Weights of a small transformer language model: capped logits.
Each number is 128 + 24 x the weight over its row's rms, rounded and kept within 0 to 255. Layers, rows and columns count from 0. The size above them is the row's rms in percent of the matrix's.

# layer 9 MLP up, 1152x192, rms 0.0978, rows 480-488, columns 0-191
size [101 109  98  92  95  99  96  90  95]
[[ 78 164 116 125  85  92 119  94 162 127 112 143 159 158 162 159 146 134  92 103 149  88 136 114 139 120 136 115 147 156 143 112 104 107 144  98 117 143 132 107 111  87 111 122 141 172 123 145 160 133 142 139 124 172 165 151 149 124 108 135 137 112 146 134 122 125 144  92 124 128 132 132 130 153 144 119 132 116 119 150 120 117 138 156 147 137 124 113 131 144 145 114  85 117 131  99  91 134 117 159 114 160  90 149 167 101  74 137  91  99 128 135 146  90 124 160  69  81  84 126 153 141 159 147  78  89 122 143 119 120 160 200 130 114 106 121 121  98 177 173 118 116  84  87 135  88 114 151 154 124 135 150 134  85 133 126 146 109 133 122 130 119 151 119 153 116 110 158 101 145 140 127 130 133 174  80 144 133 128 122  85 128  92 110 131 143 114 140 118 161 144 123]
 [164 126 149 139  73  83 133 135 176 132 166 131 127 140 172 139 184 136 132 155  85 160 132 121 128  93 128 137 159 154 126 120 151 155  84 102 142  90 111 139  95 127 135 124  90 120 129 123  82  87 176 108 107 105 138 110 176 117 148 141 112 106 121  89 157 102 127 105 115 130 168 137 148 165 136  99 107 141 138 146 126 135 127 169 121 159 138 180 154 138  79 145 124 164  92 101  63 140 161 122 116 166 100 151 136 138 137 121 166 149 113 144 104 112 117 131 134 112 148 117 106 120 123 130  99 151 135 166 125 135 143 124 142 178 134 157 112 142 109 126 135 108 120 164 105 104 101 166 119 118 163 141 102 144 122 107 114 132  96 116 138  71 115  83 127 131 168  99 117  95 118 117 112 149 143 100 136 116 107 144 139  93 127 129 127  91 112 139 121 144 138 136]
 [127  94 136 114 124 145  87 121 160 122 118 118 109 103 145 111 172 108 139 100 122 124 132 133 111 130 111 133 100 100 110 145 115 106  68  79 161 140 154 112 133 135 138 108 122 159  91 143  94 148 130 125 110 101 118 149 126 161 114 141 150 135 138 124 147  81 111  83 137  93 141 126 142 112 153 147 136 135 148 132 115 133 182 123 127 140 138 115 158 128 136 177 126 146 133 137  66 155 143 124 113 126 143 122 148  99 121 154 109 110 105  99 118 131 143 143 179 117 148 127 151 164 162 176 147 163 167 135  90 205  94 135 126 127 131 175 105  95 123 110 127 102 132 125 109 156 106 131 152 139 146 142  85  95 117 141 132 109  79 130 107 128 121 141 104 103 116  68 132 161  66 130  95 112 138 140  94 100 129 144 118 148 176 110 123 146 138 105 139 141 177 101]
 [150 135 135 107 170 144 151 131 133 114 111 103 125  91 157 158 153 118 152 134 169 120  91 122 122 166 106 129  88 142 145 191 180 116 144  94 132 101 133 142 102 139  87 143 128 145 154 125 110  84 113 150  85 121 122 133 135 126 164 180 130 104 112 149 159 130 130 126 172 123 105 113 123 133 102 165 158 110 121 152 121 128 119 129 123 147 102 142  79 126 129 132  90 141 108 125 111 149 110 135 104 114 130 163 123  80 140 134 147 114 107  99 128 109 140 139 125 129 100 119 165 143 187 122 147 110 125 108 108 124 148 136 141 135 128 145  95 104 148 165 102  85 133 105 138 141  96 101 101 152 139 119  77  94  90 128 121 187 108 142 168  99 141 133 189 121 102 144  92 105 103 156 131 139 154 136 152 147 128 143 115 121 165 111 182 176 133 119 118 171 133 128]
 [101 101 127 104  87 113 143 160 152 147 106 140  95 109 122  99 123 118 126 114 119  93 129 120  93 114 130 169 159 147  92 125 158 127 138 138 143 137 137 114 125 122 122 153 148 198 149 122 142 161 107 172 134 102 146 116 139 110  95 155 159 135 129 148 125 118 110 145 111 147 115 131  90 158 128  85 122 106 141 138 196 147 119 125 146 139 106 134 119 101 116 137 147 112  97  73 140 134 150 158 127 137  40 134 109  95 104 135 112  70 168 106 158 145 164 140 116 129 132 149 178 112 148 118 109 156  96 135  58 118 148 128 167 146 133 114 130 120 154 174 155 119  91 111 168 127 101 146 157 121 167 149 123 112 138 155 121 112 147 143 118 124 133 112 156 142 116 170 109 126 175 108 130 110 155 125 132 123 135 100 123 133 118 116  78 113  96 112 126 125 144 124]
 [168  95 124 137 133 122 133 169 110 143 126 156 135 152  83  96 106 153 161 151 150 112 119 134 162 102 107  97 122 141 121 159 145 114  95 136 142 112 119  97  91 135  94 136 142 117  63 104 137 106 134 123  95 154 161 106 151 112 151  87 147 120 123 123 106  87 120 120 171 130 165 114 128 108 140  85 126 104 136 120 140 120 136 133 161 182 128 160 170  78 138 110 116 142 116 145 125 180 167  82 154 142 129 102 136 124 141 101 128 143 177 152 129 116 175 124 130 109 124 115 141  98 128 101 128 117 182 129  96 199 133 116 137  81 149 147 114 128 115 135 114 132 159 134 134 129 161 104 140 119 149 141  88 149 138  95 131 118 116  87 146 109 118 114 127 124 134  74 135 127 136 139 146 125 143 148 108 134 125 112 129  94 133 130  70  79 172  86 138 111 135 134]
 [189 146 144 146 139 148 117 110 172 147 104  75 131 145 106 143 154 107 122 181 103 155 125 131 128 119  80 177 152  67 132 148 123  98 109 139 154 180 108 129 133 125 132 140 136 133 120 143 134 147 131 114 114 106 171 157  79 141 127 143 145 121 156 128 111 147 126 105 106  71 140 144 114 139 146  75 103 121 120 105 170 113 141 135 138  94 133 126 140 119 109 129 124 134 131 121 126 143 142 130 116 169 176 111 115 105 116 167 117 109 145 170  90 111 120  70 126 114 154 138 143  85 111 126 100 155 172 141 144 100 160 118 111 139 117 126 127 112 148 125 106  94 109 152 130 135 159 141 126 107 172 128 115  87 163  97 163 150  58 142 114 124 130 126 127  98 146 101 115 131  93 132 158  99 157  92 167 116 130 137 139 102 122 130 154 111 152 116 125 118 165 130]
 [132 129 109 132 109 118  99 144  94 139 127 131  78 108 170 130 123 113 127 142 151 153 144 148 152 139 131 124 101 100 135 132 144 115 116 128 149 114 162 120  66 123 187 162 128 113 138 114 150 153 110 100 116  91 137 131 164 180 115 161 116 151 141 111  86 111 109 124 141 112 134 165  95 133 127 130 136 138  96 183 114  93 142 110 141 171 142 101 137 100 134 127 144 146 159 140  97 131 122 109 110 131 100 113 161 111 107 141 121 103 124 135 130 139 133 144 221 154 108 127  98 103 129 130 178 121 162  93 187 102  96 123 109  92 157 154 114 122  99  86  96 175  73 139 128  97 139 120 102 125 138 139  97  83 143 151 107 114 103 146 106 149 107 127 144 149 123 167 120 139 155 142 138 103 145 129 100 135 125 149 114 127 152  97 147 167 130 124 101 106 148 113]
 [112 180 143 117 160 133 152  75 157 159  65  87 126 124 149  98 143 107 107 194 199 151 148 157 113 133 125  77 116 130 162 132 118 106 115 155 107  80 100 131 111 139 136 134 136 158 142 121 159 134 154 126 103 145 124 157 144 116 119 118 147 115 129  94 152 107  95 128 148 102 187 112 145 128 160  93 140 107 117 148 115 142 131 148 131 161 143 145 122 136 131 133 128 143 105  78 117 143 134 106 116 103 107 176 173 159 115 142  93 133 130 141  99 142 142 116 118 143 152 128 159 164 144 160  86 119 127 126 111 128 121 168 173  94 115 119 112 125 130 164 140 100 129 130 107  97 122 108  97 133 126 140  86 144 144 112  91 167  92 113 133 133 143 104 146  98  95 159 112 127 153 148 154 148 142 119 117 152 126 103 112  96 172 128 138  90 106 130 113 135 108 137]]
# layer 9 MLP down (transposed), 1152x192, rms 0.0905, rows 480-487, columns 0-191
size [103 113  94  95  97 102  99  93]
[[127 136 131 107 126  92  82 153 119  99 108  99 161 154 119 170 124 133 140 106 124  98 117 146  95 152 117  78 158 142 135 151 141 107 140 127 179 138 123 122 110 143  84 130 115 121 122 112 109 140  84 122 122 145 112 159 112 168 133 130 125 137  82 137 105 177  60 144 113 143 108 139 151 139 102  95 122 133 153 112 142 140 137 127 176 140 176 150 116 129 152 143 181 147 133 133 102 109 178 103  97 147 127 105 165 171 140 101 152 143 107 126 113 103  85 121 148 117 102 103 136 138 185 115 111 147 126 115 108 144 153 143 103  98 151 120 109 162  97 168 125  98 135 126 123 124 144 125 161 106 134  83  92 160 105 129 131 148 112 120 144 115 135 138 112 174 120 112  91 106 152 129 143 114 112 158 107 102 168 142 125 174 100 114 113 132 131 135  88 150 159 176]
 [102 118 112 133 129 108 118 122 120  99 124 166 114 124 135 124 163 139 131  96 146 155 140 104 165 132  91 200 129 159 127 127 142 130 164 138  75 106 115 138  89  71 145 126 117 137 142  96 117 139 140 146 120 149 121 110 127 126 135 155 152 119 118 101 130 138 155  75 108 152 168 107 159 127 155  78 158 112 100  72 119 139 105 131 151 128 168 167 127 152 126 125 164 122 110 120 129 164 131 144 102 152 105 155 189 120 117 133 128 178  91  95 127  88 152 134 143 131 151 107 114 163 152 142 128 144 134 106 150 111 121 125 189 115 142 120  94 121 147 122 127 156 125 107 162  94 149 166 104 104 125 131 106 101 125 120 145 164 102 134 112  90 148 111 122 114 149 115 119 109  83  89 107 131  93 108 138 141 140 157 129 123 137 120  78 158  78 174 128 130 122 139]
 [ 74 142 119 170 114 130 155 105 105 147 194 101  98 137 131 133 117 103 143 147  63 150 114 141 133 176 145 151 133 112 141 122 159 141 165 119 143 143 170 117 136 113 151 110 135 129 123 106  85 135 138 140 116 167 105  97 133 121 117 120  88 137 110 117 166 117 118 137 102 122 126  84 184 141  88 126 125 151 106 107  78 110 115  94  93 173 110 157 121 106  92 166 102 128 118 130 113 153 140 127  96 180 116 103  87 116 121 135 133 122 161 121 147 109 131  98 136  92 154 151 114 105 130 121 138 119 197 173  94 117 108  74 146 120 159 122 163 137  98 134 123 155 117 102  93 145 134 129 115 132 110 124 151 100 148 121 145 196 120 143 133 164 165 124 112 124 117 154 133 132 123 129 108 138 106 181 138 150 110 117 129 141 138 145 132 142 115 121 146 139 139 136]
 [129  97 121 126 125 104 115 170 135 174 146 129 154 131 139 132 169 120 171 159 138 131 107 162  88 161 124 141 149 134 192 150 168 122 117 174 142 127 121 130 157 118 122 152 136 104  97 150 121 130 139 100 137 114 111 144 122 164 133 130  89  82 125 129 104 121 129 162 133  92 120 164 159  87 118 119 195  97 123 132 146 153 127 120 164 130 101 109 109 119 105  71 145 145 109 124  81  72 145 133 126 134 152 126  86 135 134  88 131 148 124 122 100 156 142 134 138 149 122 140 146 113 124  93 146 114  99 129  74 137 151 104 137 169 125 170  97 112 132 130 113  71 150 124 152  66  97 129 151 142 107 130 122  91 126 123 181 118 120 130 119 113 110 140 122 111 121 106 176 108 117 135  96 118 163 128 149 138 134 119 140 124 141 176  99 141 139 140 173 141 111 144]
 [154 143 144 155 161 131  97 126 118 131 135  97 133 154 145 110 103 145 163 120 107 112 130 138 134 129 127 115  91 151 182 110 119 118 106 124 165 123 157 138  96 131 137 116 131 138 108 159  59 111 112 124 103 116 106 104  83 103 113  91 144 157 137 137 120 102  96  92 171 136 161 130 151  97 142 146 134 129 120 111 114 120 115 105 109 101 146 131 160 111 117 139 105 177 105 162  99 158 102 135 126 130 129 105 116 145  94 122 114 142 159 158 124 124 110 103 139 136 134 133  84 102 121 149 158 147 184 150  94 150 169 118 173 159 181 152 132 153 135  90 138 105 130 113 137 105  99 107 147 164 120 136 129 118 136 118  69  63 120 121 141 132 122 139 146  99 148 112 114  78 138 154 157 125 115 175 107 133 143 188 125 152 136 112  94 191 131 119 132 136 107 126]
 [151 118 146 113 112  95 178  98 131 129 123 158 128 122 120  86 115 107 110 128 115 130 139 140 137 165 104 139 102 145 123  79 171 122 108 160 132 142 106 143 131 175 111 131 159 133 123 111 147 165 142 149  92 161 197  98 101 124 149 128 125 164 141 133 162 116 172 155  93 151 117 125 177  80 165 134 133 141 153 115 102 114 117 110 153 134 159 128 133 126 156 111 147 115 134  91 107 153 124 176 159 117 124 121  74 137 122 126 151 158 106 113 120 166  93 155 116 115 131 131 108 111  98 129 113 121  97 102 167 137  97 115 111 159 175  97 102 110 119  95 109 106 159  99 137  79 161 118 135 121 157 148 105 107  93 122 113 131 131 100 128 117 145 121 156 150 158 156 158  98 131 143  99 137 139 157 109 102 172 156 104 130 125 126  85  93 123 160 141 107 157 109]
 [156 149 173 113 120  99 169 114 112  91  62 136 105 125 102 139 158 136 151 131  83 127 106  98 110 126  95 126 113 141 116 126 143 128 112 128 124 161  99 120  92 105 163  86 147 127 145  82 144 133 117 124 103 115 121 146 142 164 130 135 137 137 125 154 135 110 111 127 156 144 108 154 123 153 166 102 137 132 130  98 174  99  91 128 148 120 194 130 129 112 132 116 165  80 172 132 141 103 136 150 150 118 143 109  77 110 129 143 151 111 124 132  98 110  99 156  91 166 146 136 133 108 126 133 127 136 150 145 140  56 145 156 158 135 121  88 164 133 150 133 115 115 122 162  82  71 148 126 133 110 166 107 118 142 156 118 119 131 152 146 122 112 127 144 143  67 137 110 127 156  83  98 127 121 154 116 175 139 158 140 139 116 147 101  98 137 127 143 124 177 117 130]
 [ 92 135 114 107 109 135 158 118 138 134 157 114 153 166 130 118 113 126 110 141  92 104 153 137 118 145 116 137  99 108 129 155 128 151 141 138 140 112  98 110 141 142 149 114 161  86 145 168 140 110 161 128 136 139 129 110 124 104  92 111 163 121 117 116 159 144 152 116 121 129 137 122 118 101 114 140 148 132  83  83 107 172 141 106 155 131 168 154  84 147 120 130  71 170 175 125 107 143 109  64 152 104 122 132 132 100 115 100 135 126 169 107 125 151 154 109 111 157 142 104 178 110 149 126 180  96 126 116 132 110 140  91 157 125 123 142 150 103 106 134 141 154 188 149 128 148 158 121 181 105 129 114  88 113 129 139 102 124 114 122 126 115 132 126 130 111 121  79 175 149 119 124 124 129 169 153 102 170 158 118 171 112 124 115 127  53 110 100 151 134 145  89]]